From a checkpoint of a small transformer trained on Wikipedia.
Size: 9 layers, width 256, 4 heads of 64, MLP 704 GeGLU, vocabulary 2048, 7.76M parameters.
Training: a variant of SOAP for these matrices, 135M tokens.
Each number is 500 + 25 x the weight over its row's rms, rounded and kept within 0 to 999. Layers, rows and columns count from 0. Numbers have three digits each. The size before them is the row's rms in percent of the matrix's.

# up: layer 4 MLP up, 704x256, rms 0.303, rows 506-561, columns 64-95
# down: layer 4 MLP down (transposed), 704x256, rms 0.272, rows 506-561, columns 64-95
# gate: layer 4 MLP gate, 704x256, rms 0.296, rows 507-562, columns 64-95
up506 101:479492509500481449515497537461504507499482460490524500494509511482453543496539487532511517491470
down506 097:503508544504550493523459485487529506448506480528522510510528541527438496480500520490490502516497
gate507 107:502505490469454494478464506530491509530498505523491521488498519492474495492456509548521504464539
up507 101:501507520485512515443520503492476478481511485500502500526485540529539478497481489480495568508458
down507 104:574492498508470521507522473486502518495488526459477512490493522525513516483517508505488481537510
gate508 088:504522465484563478523479539483499505487509493528503473461501500512474498478490491515488523515505
up508 091:518506461508524539513507529545502513489502514496487546467500499495464525491459516495551501432510
down508 097:519492479487501491548482462508487523496470494487490479497458475484541513553500506548511497522496
gate509 099:494516522531493487529504504490508469504519525524492528479458484534470491461459515493536519505519
up509 101:543480514488509442514444533469521517524502516508525497481537523515447530480481517495485493526509
down509 103:487441468446485489490478489505500498472515475484463525465502516486503504545483497470486519525516
gate510 101:473493529514452435484531476463485477503488529512511487465484510488522541490495496476503499527550
up510 104:496508495494482541507510515432480503498492481501494502438501430496574498509488509470517529474500
down510 101:484492531498466506487472443503481546489494512540509504520517491505523495484468520520512492484514
gate511 100:507548483483521532503520495522509504498455489535457506516503487483474484465488545454506509557506
up511 099:522494494490493493501561465485525508504479483490494527479507502538492482478480500476512481530549
down511 095:548513512504549488466559530516465495491494522508503490537498529543477499509541501503496460484474
gate512 096:508489493492519468429522516528490488517490481505482497511505517488491484520520504524499496485498
up512 095:495502477521544536482495477503461490564509506526446557524474491474524464520501475506481465488518
down512 101:574546492493477513518529497503472469499556463488494506522493503500491512500536530489460498531546
gate513 109:517499485483499473574505501526543495552517499500529507489442508538483465508511507495491505498523
up513 102:513447511495490512477525507501530467511523517523527549499455472482475419519496490509482527502544
down513 110:498498504529493461543510457530461525535499508513511496509475472509466513466520508492511522500515
gate514 099:519509513458489543526524442490491506503489476480469552490504511495475517496519506525500485492481
up514 094:551462454499522540534483503453486506501426527471458475503504489487520484533528515496475536460501
down514 094:498495495508522489458534519494493504485503481513470505484470550514499491486517491500474518484467
gate515 097:477552446500468498514478479512519494512479556499529531474453476495505515556478493464514492495485
up515 099:496494495487501514522503529465517492451510457516491480484497465507544477473492512520478494454516
down515 105:489492518456516499447498492441515496508478454492481536529448544490508486523484495566512500441508
gate516 095:464514492480478465513441482498503472488523537500483512527493461441516527519521501488504517487515
up516 101:520477550472488514513499492468536490474530521450490541534532482513521502487476504492533572539491
down516 102:496527508524495539462503526525471474479450524541533500527532522528494523502524503533466476452493
gate517 094:519493512521458461512518480495449488482476544496495490505490447494517498515508469461508531484463
up517 105:534550497492533501512498467524523543526520505472475520486495502494504493476506480483529483495457
down517 096:501483458491481515541480529488522510521517530519495519502471485487538492539501514506462539505541
gate518 104:482501526481511491522559537504501477501511513497484499479459497446490566484496461527516494478526
up518 104:532501504512539555505501494519469526502510526447527474528459529502487453497508472499514485509476
down518 103:461495530484514489477535493487464479516495432509522479476476502542495457475544477485526539514534
gate519 093:523491533461506459486516478497489544528513534491516469515482477494513453504485482539520479492486
up519 094:523495488493496458450483477516501488507539524489488505531486538510484530516470502502533483473496
down519 091:516528519515487491483481532501512457453455478472525488474484479508516497506475486484476492530472
gate520 109:523519461519490457470493470486521535533487512511501512505493518507534535513486496491495510481469
up520 113:493522484511486485506471480493486578522491527535517505484507494514507522500488485490490536506498
down520 101:530521539478492491531473507476494476474458471501493484484514535482502543504527448461466485525477
gate521 109:465507483483477530500527522489503490460477503557575517488501468460488447477492496499470551493473
up521 104:491513462470514516486537556471492474464476490520509484468464453466491450485525463500491512514474
down521 097:506478466477532510513550503466446492476505472507566483502525492478463470508464476516516534481482
gate522 099:460463487512451435548504498513486496533454516533481486508476499533489491482487550478463525523458
up522 106:543501514513479504506466447530491510475504506496543465493551484474508466510448496499518451483449
down522 098:509507515453487510495495499566512526511498523533500516541504545481530471493523480521500514488478
gate523 101:524496566515483513539519464499498471461498525485487492468520490491499496503497541483500462531480
up523 099:472512489532528443451477514470501507471519521482473513493536493534522489503512536565543494513537
down523 099:520513478458518471488484501488541509519515520534511496494493482529493478529483481467545488537455
gate524 094:501457465542502484470475475517534507526525517514450531521465525529440490510508471496472463520503
up524 098:521501454511514482483492516521497532538514490522466522525482478500445477486534496466509466486501
down524 105:491487537470511523522543497529510520492476488485501492513547505470515477444517515544511525495469
gate525 089:533475500502544490510473538507478534516480492509510532541496512499464501504492496477488491504522
up525 096:481487508524541509520519497511484464480507496529471511486476496507510510493499517479500483549540
down525 101:471505479508433501497498511505537528432502528505493498494537442490500508491493538493524462477441
gate526 092:521501438469501515527518463515500560548477500509518516518484510500476494501483475494531492513502
up526 086:488508513534511518513494513474517432449501489435498481499528497480471491499528517508486506482507
down526 098:473475458492493514532499450525499509491446486523475528498473507500458507475527535532488489489470
gate527 099:518514515487530496481457488535484502495479530526467529455493513471485477504537505483529487469543
up527 099:462529458551486517462519463519550490482509479533520459538482494469471499519453470479525517579523
down527 104:519509472475505493515479536526530499507518515449527511494500514462484472516531510479453477508503
gate528 102:486471506474473465502444473537509504523508504472539538519446494460529495498531522489515529510529
up528 097:474529510492505463515514514493463500526457532514476547553499480507498465510488457527479488482495
down528 101:497495493519485489511515493483500490505500493469523537475474531521487542485538429469503486508482
gate529 099:473506517516526530524510459520482490512486530546494458480503530508474476506457523488515429481498
up529 100:515522530490509494476499500511494498516507493495521468497528506498472476560539485513495505540525
down529 100:507441498508449505543558501457493499529521499480464487492472491472524511490456507536532521421452
gate530 100:517532525483503478481539479476479479471499507480510525510471488536478531522482507513527460464463
up530 100:512531493491525508519506497506542470519540529470501502545521534499519493492508492502485426495458
down530 097:531480537499532495458476503517507520449508492464466493484526479510448523521485471492441491484502
gate531 099:549498494537462493548493546464492460507453522493491477502509495481501524533476504511509464486498
up531 103:459493537502470487491506464478442473522484527453504484494521525528491506549519502544483494472471
down531 095:501515495502500535495467517519491478455484533530500507471512507461506507479507508492414494467494
gate532 099:523504463445511473517526509511503514490509489517542480527493494476483496471527496539489527458569
up532 100:484488535480480504488470478489523486524504500523503493513467474484526482541528455486520475511488
down532 104:522489491495512512486501478526479524496492524454522491504510485502492517458528532499497478529509
gate533 096:520496515442535527505516497507487510530533497521503477526527478496517482546508473472511544512490
up533 098:487473546539504469528502465478469483500472479411544499534483536489559495507518503510491486545493
down533 099:505512503484514456503473487499522482531507535500499515446529523516511516533518530456457492512547
gate534 104:485461479474454470513517460439497494521477493570480521538524487491482539493521467469487542472463
up534 098:497481491486489482494547508477524500472488517484501499546467449480545500515512501478472527486500
down534 098:477457500516488523513486452525475502531474477501502499500544544484488488539530509500494494505504
gate535 093:499516500537525450475542514475540511547525506498462525458471502500502488489530471488503542523552
up535 099:529558514510502503523495503493534484478498468496507503523502500469485460508460502476506503545481
down535 096:514482499531523487502491468516477498456510492539475479497489556490499502533493458509512482500506
gate536 091:562515603462482498480529490488458450517549504494511525507510532499491514489535491549497471491523
up536 097:482470515482514509506536491497467454543535572518514492520539525478461477485478526502496447512473
down536 097:494512511494452495551497484490518507459483516510558485501516532501479487524470466505459511475488
gate537 095:471497534507459502533507489484503502423497538519455485487494462495422524505500498535543463490523
up537 099:503514455491508480510467474529538512541497499535454495522507494522460620556513505503475525458534
down537 099:552490514476458490470479524497517500499505517527476532450480499522509514515475501491474508478488
gate538 108:509505525471443519499514488481493452500487489538455509528473519527562472460522519497482484486522
up538 098:503493512524508503496536534545489522481511509524491486507550487477484521487424486492492500530498
down538 102:481491542495510527461479511524529507518516485504492458494527518514524461512496487478534499493519
gate539 097:515547480519473484462522503481456515481523462545543481447495514498500465468493505489482463530500
up539 092:518434484519494472482515542478515547489526508510535473566530445479493444475465506528498523538537
down539 099:514527470496469516515518519483515530510489497491510497481480491461493515461530477501506489494498
gate540 102:434552496507473481500490504501486530533494444515513463469513496507471508528514483528504476487550
up540 110:509547491468494484456460519494502479499502524508498498523493500478525519527518458497511514470491
down540 101:448520509472518517478483562521539505518483489496540512464470470474536496510464517549480497493522
gate541 099:521484487532515487500549430511475536523477522531501482479490466499503495495545483471493512488471
up541 108:532480496484507497520407492518534472500517495532479476477511544538514458453489514499477534486505
down541 106:497482485453519504546553515526519508491496535475530504515517500487509537504496489513527538485517
gate542 096:549467511476543498508542476474535489494525465501504507525506497530532493530501475489467484514498
up542 100:513539538487519486544504506500463519492490512465486514514463530506500506498485497477508496440496
down542 097:469531459538504501497478510437488468481521491512517483520472496510459458505480534519493524501526
gate543 100:527458513561479508498471544506489485539480471498522520482501503488495493450467529519448514563501
up543 106:542507522515562463475488529503519490581499486509540468482502483509488541469466517515504461495508
down543 101:544499546482548487549482509505487485533546503491532494491520478490500471500514509488502456525491
gate544 100:530515551508511494525518506508502520459515484473512476493494529494491520481498501507517508529493
up544 104:507484502511487523513498478531511508504505539488468519491497498527506493467506489521511520470462
down544 098:506447505436527515522436495495492502536482442455530531463495523477498501505467490500469487497511
gate545 088:521502501492480531467490510513484518488498513512498475533495488556461508500495541520544486468520
up545 092:520465496492463474533576506513493464526459472474526479501487499530495481492492539513531491482540
down545 096:525527522517491504465450491507532492475525496495510486493463479486490500494471414512525491516445
gate546 118:476480477511502443512544475490498528503520510508530469485500476526473539482493518487489536504481
up546 114:520496505514499491492559556499473526505492507501530499490495535496468498531531491458522509522462
down546 096:496482508459457505531615474491489524490531508519481498537517479478511493489453478502534520488466
gate547 103:492509496529510468479506530533507456469552551500485502514482495545483497547490502476488513451465
up547 097:494491521501494537506499493484544559454493508512515545524529482538516473508507503505561499516476
down547 094:532480533540459546485514521472517511440504526486527521498465470527474485502487518502482493510503
gate548 090:510551513496479437536516499484479471509497457488472507496480524521482498505486520531495496460507
up548 091:543438515493484492503485480475500473506489415511534507488440489517512474497515512487486510483492
down548 095:504513477460486493553465571454490504453515511527487498452466516485493488514492475534476534557479
gate549 097:495430518474502509460483519495470515520535549496503501521462501482493497483521557479513504536499
up549 097:475499531492516486491506509482518461498510510522492501466463470557514500534479508513537442492520
down549 098:505516529479483521526542491474515489483502487501464513506501476522516509487467487518490492489483
gate550 096:521504522476491505500508443502489506502484468482494506533479508557523481511473469500539489465511
up550 099:454473470470551501544443471521473533529478504510490476512477496517511499474492497517461485504525
down550 101:494496494512525445494496551486495505454480533476513435448468475445505511483452539492492512533523
gate551 098:514492478492461544491537499511483536524536524474489473479503511476446487469445503471486500480493
up551 101:455516512525525479483500479527530456487493480532522504517505513536516530501527553477534508522553
down551 104:500502512510546511486516577500534528498481526498522501484531454500496463486487507485536546493488
gate552 096:510481530463542516483522526478497476485517484473488540512528511532517479501511509495520447514565
up552 098:500494521562491480504495502486513482517506518466497471502480464475478456512498491504526505488509
down552 095:512480471496495490480489497524426484517495494520554474505509511520466545499487487502448537514462
gate553 095:472527495481526504515491521506512492505480507508511468547484477478463490531504537488535553439481
up553 106:506455485507492504542505493517517482550460467478482489535518531511512471503496499488472504508494
down553 099:510488475474533516483520538489496524470484551486490518532504529530484506468470492548505534480471
gate554 092:491525530490508499487471493544487513559533504474466483525526522523468469468497494515479476465465
up554 094:495484518563529523518512481461503463459537495502495467513523482470453530445482483455506503521484
down554 099:473498506473548508497516514540478500463497491519490457529500513464517488439468478460496488468504
gate555 092:491509520508504514537446473467479517525496497506519510462546497499519476471494453476542503510495
up555 101:481509499444526535451520492467468542487537523462493495514469534514519476488487508480502507453500
down555 096:497486500545492518478496516540500520478486448505502501479455483512505491455540520516510540520509
gate556 106:494507464486447523512491532486461516502505527556485530545484491505500519550511524555505510518508
up556 098:511502493471517496465524456479468474470500540480482502475481540455519502456565497502557531547551
down556 101:500487489522534488495524474488550557485452468470514466476496490484520509472504463529491455504449
gate557 102:497526521481504515537477495431502540457481507517484562528522505501483518526484487459459503475494
up557 102:519518498509525580480499513485498519488519507522513517491456464511517523500509493512467463470510
down557 098:501471507524541487460494499504497519516434519513463533492527477543471483502521521472481493520481
gate558 096:479536447473515503495524517478514560538480514540469489488505457500504513502497493495530425504503
up558 096:496485509498516510499452478488487456480520492490503491510496524522528470512524509505452590521475
down558 104:513516510493544471529507532530472541513478455509505486491510486507501507514489524523490490563483
gate559 101:513470457439476530525506462439471524496458482460506506482460528478552510476492507545514473478542
up559 097:524498523502504477513517455492498476502484492506476494527479537490502490539483497516495516504552
down559 094:538460511505487505544511505459499508527499501483499510470489484447520511483466442504554506456484
gate560 105:496488521475498502518457524446457512455533529487486523508443508509492485513512524490481480532489
up560 099:502524465510499476573452498455521496524538510502495490492512469480444495517463448493480501492494
down560 099:456527504471504470533485498516528517515502556561500541481495511509542508480492539479493524485506
gate561 093:520490494545517477470522533516481513500483473439458502478474546546495503526518475496516495504528
up561 095:469480467446492473479512494562496507517537474484518498494478470486514476487530480482442500478511
down561 101:507494478512519498456511498491516482486465500514490540479508499525491541515453494501512531489511
gate562 087:496495493499517531472487461472501503529517480513476511469515515525490519468513498475529501473502